Weights of a small GPT-style language model, trained from scratch on English Wikipedia.
Size: width 160, vocabulary 2048.
Architecture: RMSNorm before each block, rotary positions, normalized queries and keys, some layers without positions, local attention windows, shifted keys, value embeddings, an embedding shortcut, weighted sums over earlier layers, capped logits.
Training: 193M tokens, 5884 steps.
Each number is 128 + 32 x the weight over its row's rms, rounded and kept within 0 to 255. Layers, rows and columns count from 0. Numbers have three digits each. The size before them is the row's rms in percent of the matrix's.

# layer 2 attention query, 160x160, rms 0.183, rows 108-127, columns 0-79
091:164199143091160135126130090089152177114186143089136149079123162189154148098067198128169121104117098143127089127143119139068124114161141131173143117147132125123099115056114137153127166117175088169159133144145114077110169164141112126151182181
103:235172149116086085173148073119156168136165174190163037113118146099127147155134148137152133147098123060124114109136114121133071120166095145118136210175135125120132104131113092111176164142119164155055211149103124106153131159116122128125178076
105:190169142111063106138061093105133162055163082105112077110120063114136120116208148136141140099149115143106139147071172172169114177140086151130132122149144154086168086122122074086127091112084114148045117091155161079152120128112049136156118156
093:109120171141137124117164066167157171134115188132110102156162112148148173093163140156136126096135128180130094132144082135099155111132128140147129113079094150156156126168122120132177118105069133155137115174099180152170126234140142152165158140
115:093123126133137110126073107077184095130149111145144130158158091172124109095093131128155166152093101138125182115145066116141124165094167123139115038121156183075168184156140144095145137140122180112101138149141109166168169150127139114140204102
108:185147101133137103069126075183145109099104165112084087114127098174142144105112123120174160128126088154124121189121160108079179115111174152119069115131091142142123133105093117068112171186145129049151131124083158142073068209123125153113147126
119:145095191148143091120147156098147099139177111125190105110150128142117114110133092121134113094160122096160161177098139102136112165155162114110168110098113171117143188167112087192157149130104119093129112087206102164136123123146153201067114095
118:114156152098137159111169105133152164112141130160147083099147132134165142140137073114126116129143097108154094173136151081129117077160135141061136118182143162155101165102161159163094116151120145134105171187138147162167021115065078119118147087
106:089108152111119156097083149082134106109155093091123128128127192146093132091133114105123111168110126082117076104161158107121216138154128072082158174147131133136096112121115136153130107120107112124126115108121167115146133127074077149106099139
113:184090074143095149129114145130143146135096123096152098143168121112084115155133167103111126126102116082094107120177083090142150113071131067148115092134087125136058121118133101111209137137161121158099119115141144155123095114059161140062106178
114:053077156168121082156128067186145136128162080162119154132095158116214099154125104096205137176092140164106100179171130127127129153126138119125116132087072154136191066132194102148107153141076124129181101118148114109141161093143125149164091134
123:136089091115141114125130100119123180156087156151167099138134116172148091152176069173096165124152114084166126210105119093153115154140165173164136174155139158208185125125103150103143108165156141153081176159091168201143098113123086103170103125
117:202045137080135194136097136139162130184143079117093126102208153086075127147159136149127186138124077106150171152105130106178081127170181156144147150161146118141047128136087063147100234124136070141144136098093146160157137106052141168149119122
110:148152160100154152085173134125097107120072139108139104094061094107164078131143139103082127127125122131144182183118079141148152146160080141152098106176139150185136109150155202158132151121076154137152161131182165081133150122111140126110105088
121:150140154158144170095143153131104133144127184137145137115207142179125126149063106126079131084089124103133117098124087197172123139171083109104111083103119106171091079127138125160092131138156135139094173158119177154058082116169135092177131073
115:121110103171165106148151155122113132092107103126146154132118073088113155118132129111132108150087086103170125073135165110127127143152171128118146133164126158174063110083131113144104115095121164171135154091068135162088141174138166151109113118
106:094177114101061112144094127105091122131072104132196120079088127107114125173221116126088111115114059098161140115132123084091053173110110180092098129142090193077131149066158132057126165137141106133138082147090118157128168162085136112119159096
113:088118094152178132144110124145114116102115153070107086130134085120113160122088156136138121174116046101162111113101113094168121182200120130161134110139114140179141156159082095169140101093091141130120193076087123101102126147127151158114120166
112:179084113054198179136094149133151100103140219174086186134107084137160110136152083156097105193186159149130109078103128131166107129123124159119152154080077149112119127143140144187142090109121110092122120149150179103155159130069181147150127130
106:137118135160090112187120085127120178112146105134160068070064108097117127095139100095138082154107123077175170111118097100140112152147167103195128145139153120164110106158135176089182092054166125100122097132103108141061118175091134079139092076
# layer 2 attention key, 160x160, rms 0.186, rows 108-127, columns 0-79
092:164174143094119109128124077152131110131202162106119151097090145191139100097080192133133087115116136100138103157212132129081109122175119111142123162079121121131090152096125125085160137117144131141144113162109086145114153121105093110141141166
104:190183114074095127184140094090130145109138183168208086118128111105114181138146138138154124149132089109123071120148097127195091113153067147159114198166125179133117109113139120150127132155160136197097147116144112099133095099131125146136126095
100:214172136082046091136105043153123165088141089093139109111156079166077123107173117073122135124125121132104117150123141128148130161146123125151103149144150103131151076115133103096113084094084107162072125148110114108152082134115044142166123167
100:151135144141128155108183069158147174134132203115162122151184090175089153086168148177142138085125081144096116118140100127091148100128126104142137152077106147132095103078131158138150089099053122126121091193105152167156144137168095212140161128
118:091118128138161110136107099087175099137143105142142137144135073168123115068129130129185127151086110175115175122153093095139161170083179080138126054113179144074153139136144164107141162140093181127057134156138110164125142126108126113115185121
102:174143125120116108082170106152178154123106168124091085129150148179138175109108089080157184121140099143178101169100134068075189126148154135144118133109109145105075116143103115078113147141135128070163099103100164096093116185160120130143152097
120:148066150106130089097149123106140133170197088112138121107128098132098110089101127112151107105141138095135180129128137105171126128190114104143156138118105162184147204099105071201165138107076109090114115115171121146123130168174151162048145105
123:154137135081154162127184087093161146150108164157093095103111150119174142146155115119142104141152109116167074146114125073107132084110178142108123095180132184123111142129178145145089093156086133110079138200144163146162034161113066117141130102
108:127068149126111184104069142095129128140164109115106088180132183155086105122109132150139128137102134108104074120180169141128170155162113098113133142148143139161088108167121093177134062110124087126117112128098121106132114107125064129131131143
109:140120131145083099149095136122124100123133103095131098146173135101116102135151184136125160154093115092045124127177084078156131115107146064156145106174098121147095103125152112089202131115122101141122134134131144122090120111101108133063127162
106:096068136159116076186147116165132116118134122142083138103094156118206092159119112098177100172103138152116097180147149115098108134127139117123121111115070138076175078149209110175113145153088128149209093123187114171175160133139129147163111142
116:130104096092142122155115109141085165141079179125159125122178148157139104159170061165102158112141116092161134189144094111154129145160182180134139116099122144181181106123093155110136119145140136126143181148117153150132117122126057080184116105
114:172073139078113199117101140161186179184113064086115073107138114108095118159170131128113187140109071108168161143149133099172051184149170158141162151162182121136062114148105071173087216134090072106129095077095130138170102103109141144160122119
105:111123133099140131075175103118118115140079181115099095110098107136162083120124172086086142146119148110132149172123105181171146147141077161127116125145120135183126122113110188160170144099046154180146160161149153119115153107095126146125123088
108:178097160170165134094132147111106161151119149111128146123146180165126117140041082125117117092089129111138128134121104162166101111163060113112106079172133092148096091106146160145126125157160170119102172169124111134081094091166154086166121104
113:142131088188161115139091151148137141113120150091151149141114080088079128127154125129130110152124090106140121075123169109125113180124161130131142150120098171181094125140112130169102072069134141128134174117073146116065161136153158157122103129
101:099139095101044129144097123099086094178068131151178125085111131107103109178161091143087147128108066142155139114150143088129055160133094163124093150163084167103111170092140132068132156135157096148091097109088113175148153133083138112116168094
112:161122104121179128147099131126104103107129138082105091115101086144116170123156185139120120185152090093160144133088112112149140159175102153127142060172109144149149139145086107155142106135090127097130160082130124117124120124098162164109095175
105:174083155071178158110098116145115115091150211134088182109110110150134119136167105156092138196173137173160135095145111153115103123160127175111149168083089162147124134113161168198143117068129128082139109165141117124133167139074126169150101108
118:131135128138111139192158049119129130086158105120108112071053089094146132105124132099152074134085093080161171093136079083104151186171212115171116138092125135173145105145127179103176077103119128106146093128108130129076127182080165082105129085
# layer 2 attention value, 160x160, rms 0.169, rows 96-116, columns 0-79
082:167129146164160172134094178100152128122127102165097057150070151127104134185109144048121112110098150175140186113099094099110152106184116066139119149152133153116149120130108133106121181108155163109156171083088084155128155082110146188170097116
080:078059154181148119142115079146064123150107135075103149135148109096124149148132071096124206093125155108105090101107141138131111115113128090129145132083172102096140152116155149134131126158123080185107115169137218094160098144111170102058113145
095:161143141126148081156149078093205089144063143168128123097141125176161082092135135164150108161130147161159165135102131137150151112110125110067122137171142123148110125039079081071121118090101093079138034120154152150095118111120096131174145124
084:125123168089079154112109133151096037109142146106152121136100191125093094127135127114091165148167098100171152167149104138107141134112151142130155087086125119063140092194209130145119143111159146117150152104118117122108191105107061127134139151
081:186135141145162192120132147133126116091139066133175139162130164100156102158104187123153137105120154092101123132129114110147156126191174135116119135125068109098143114147105128128141117142109078205118142157084152113137172047087109115174094152
104:114085091197124031115115163121104108129100176189122126099133050101146103113110137135131180136141110139202118129105078151159197141162135107094153112077096184183102181073103142158180156134131177084160102131181147123189102149113089102105106098
084:118147147137096134156076102079144149108111105176110140159126088097104159116127140108116133205088132162118180101167126142101052119136192156132185099074127155174132152160140150123152178135120102149110107100108231122141127137188156122144099110
087:144132151183208113137092191139106144113071157153108128135177158126079157140118149083173158107149167180097081094166115122104165167142096135142138089057111117127161136097121128162166125126137128116085086158093076117153083118137117167132118173
089:141085094122173108155146137158211055161093086155126117167107137186126138157123139136198145099129145123174103148125150115121210132167194161122129156086102112114110183158125071100194056104089140117099143176095167141142137132170186202164090136
087:112134080116139093104146091155134189154096079137049136083143130143102164130210117161119139173093090108130130139144111117098161115138134108108064131143137059139108142082128114113144140069160173084146167155149108157176137087095114132156144107
081:132071163082103155119149129192114107041135127112119118123133118145144125090108105149126141116164116075084048108108104140101156110141128123171129100184190149143096153174123093139131153166144109139174152127145103099052133123106173197149118137
091:091099096190133145101117179152109094106200100150135144152096112104160094115098138117122165149128135118101175125115104112120127076111172131086150185148164126119113093111138082149166109113157131071078133124157119108049141100129149161105095124
072:069177130169147147103115161132150121145088161121087195087071071095100081098081133125140156136149141088193120159122130103102119117127151156209154164111077159166185113041110129136180133121143076140076104130127115092105143140171110122109161146
090:140154106034196178131101096144107083167144143115126140146133164182105173091141144113181080116109139091154135145115134092146120129134129192172105158077108120108177128135059108099090116100058068174083106158127120073131142144178091086157130137
084:124144124083134120076097132132156112152181177092136126115133162123088117148168103099120110107112153157114093190158119077159098113145099159129136117056051083189103166134129139125150149136112171146175114114155154170084216095119110123109134116
076:169118146125101100140147094125081171108145124095067091141123115120153107168072070142159168165095133124126153148167109087162079123142177164129094198181178167085136133064133142146095079157137142183102065130115149114128122132102195178137115171
083:122074153101147132125105128127154134072131112133080134121159117129065144148111165094146120099178075074079120150049124148119181116092159158113177140146106159079149093121137125185113104088160103093145131080155131086107094093117115052097165111
098:074157117102144188170170123179110110128114133088109130154183105128144162132076138106056101113126141088120122134094145082134085109116192153165127121164144096103156106153099150158092088126153069144079114164184134146187103161181129082164147154
094:139133114111109140122156095136081185127116123062123153147093141132091162146075103146104127116120158134139096149136165095110099052099149101165133120141127130148157127199178155126139124178157074146080199147162087175233130129103105196099090155
074:125106165107169135137158151121173053085102143119153148140108110126095144157067148157157134094108182182165116121152077083136180150119136161110116165071139061131107154078123075174154124187137135075131138126163178080086072119166140146134137130
090:149117160123116185141094126073089208109074128127108108116193201116090074134176118129078183142070202184114132169104146146081117169107145133196148112206115104107162146129118182139136151150122162199107085108102146127126104130197152137153141120
# layer 2 attention output (transposed), 160x160, rms 0.16, rows 96-115, columns 0-79
099:116131158124142119097160155108123111156147111121110124140100102152125117091181172089110118157088162135101110119182065162100187141202137166150146145157134126079171141156204118123125071115148133108174115126136154142100113122152184075164122133
110:126126100166085134131138128034151097106154099135123167192142139152145112137158085107164094162165113125139162112160106105180102109139149063124108142109125157112107160109165068125141140135106115115124146096142107123118150095147151182144066124
105:147194089099104168132148096084137104117140103139098166156125135109101204150151170142159091126106131150094097159118053162124168083139104130133120145124156088098095122160112090146075167087114080161142176110080096121113136158104137109107095157
114:117186120140140079086036129139093114126103149094130062176094155193120070110110130135180105132110164151137141141157157096158171126126082142138079134066171084183067137177108176123139184145113090088133134167153110128104119098132149128114101113
107:078187120104128099105110132102141088148145163112132181108150083113085086049120147138094082044142109133090192102186119175155171090101121142130079160163147119119198120081138083110138089156144170127170155107142132090083174116147121119075163125
104:138177131080130143135180074141148193127153055156155137117122162160135154132121155112126131099172094125112190134177177126054114109131172145128135192113192157122136104139049119115143183110141124068101123098122151074135115138125130151138109117
105:146124157114116140108170106151132085143123133146146136102112051135133133072121111164135109170169176112041137121118086099104171132110150107132097161080142135132140166136110132140113078107132155153060145145118154144122145124119122083080116145
108:127158106178125138141136129105126108206128085125122147125097120058145091202117116117087104154102076111144093122100129139123111128151090087114143184145136165098101155141107103075091121124183154118116127197189131096156090179157098113108090075
103:132135127080115142104141106142109146075174098196121150129115111118186123126082063087129151158088102157054131109086105176158116140154093097068128135106118172107097086123114179126098160151074089092095080155110128127096158092180094119104171114
105:085105143113205125135116161091136140093133139101199136117119140066103099105111124088086074133122079146149122085090128114099075149091147160150123123079116129158120117187065109146100138145114074138088159087124172076110116155089148139055148183
114:162134132130104166128121142151106108128148119172136179185128151173106118114127108092067144109175146148205164123129081155132074119140103085097109132099199184121181107152119099137117097125128072126168182131106141098213103124114128107169177135
106:116093098061174147097145114123108099136148163127182079110151134156146121079161130143140122113127143055131122121080125115100125124127120101166126144133121135145104162165123129124120120129142124068100199175103165109136190042113119079211127081
107:104091163124144128112153063111122140092147216090142118140128103171131172106151128180079118114168155164101122174181164161146107158154107108076118108107105137148101057118146149152126135082125198090087138138076098151160107127126127163140139093
103:172130171069122079136184114086152100176168133136118038167132097161068069154120094118186143094154116142149136147105127117110129126153117117137112161119100088100076067122116114187090154135139106094186135120200073158124136176093166091135146139
115:128105106074135157165131140135082123155132136173186189168147145149179156161133081124080101101147128112133075101108190159037164164097118120149110116148162160136134114138129174126161118054064111161110114125141068113133173126154118124162071159
099:089119109094154120152105159203097126134116113144107132176121144122172094090158116120105152130133023122085148101101074163127116078157105147073089098193102085140117116170056092218104098115116113160098140112085124082123112132175141139081164096
118:119153023149151130149146127118099149142125139112091113091089108120140175118046143163141071110077124146140136094134114129148167088165097099105135134153068128104063126081145188138119134151102138143122164167091140063094148124137146149175168092
107:105121115091138203088138222069132119126172130099156091135105117143109206108149094099136159121123063125097088166156191148160192128124096152143119108134136127112154131084123101101157175126099157029119183104143155132145148102184155074120131139
110:180138131128044124031102111115114157089086125078161155179172116090195142108147139082064071154158102134126135149083082127130179176096110127112123141183124112104105111154116113099116114084170157129129122140100155051104145133118072121152146164
107:144104094091128171090179132111098153082080212082122193119130184143114176134070102088144150103119122145155136092076098142102102112174167127119128121143112154127136141125099130091091192082110073094095135101093106125185086114190138158097106176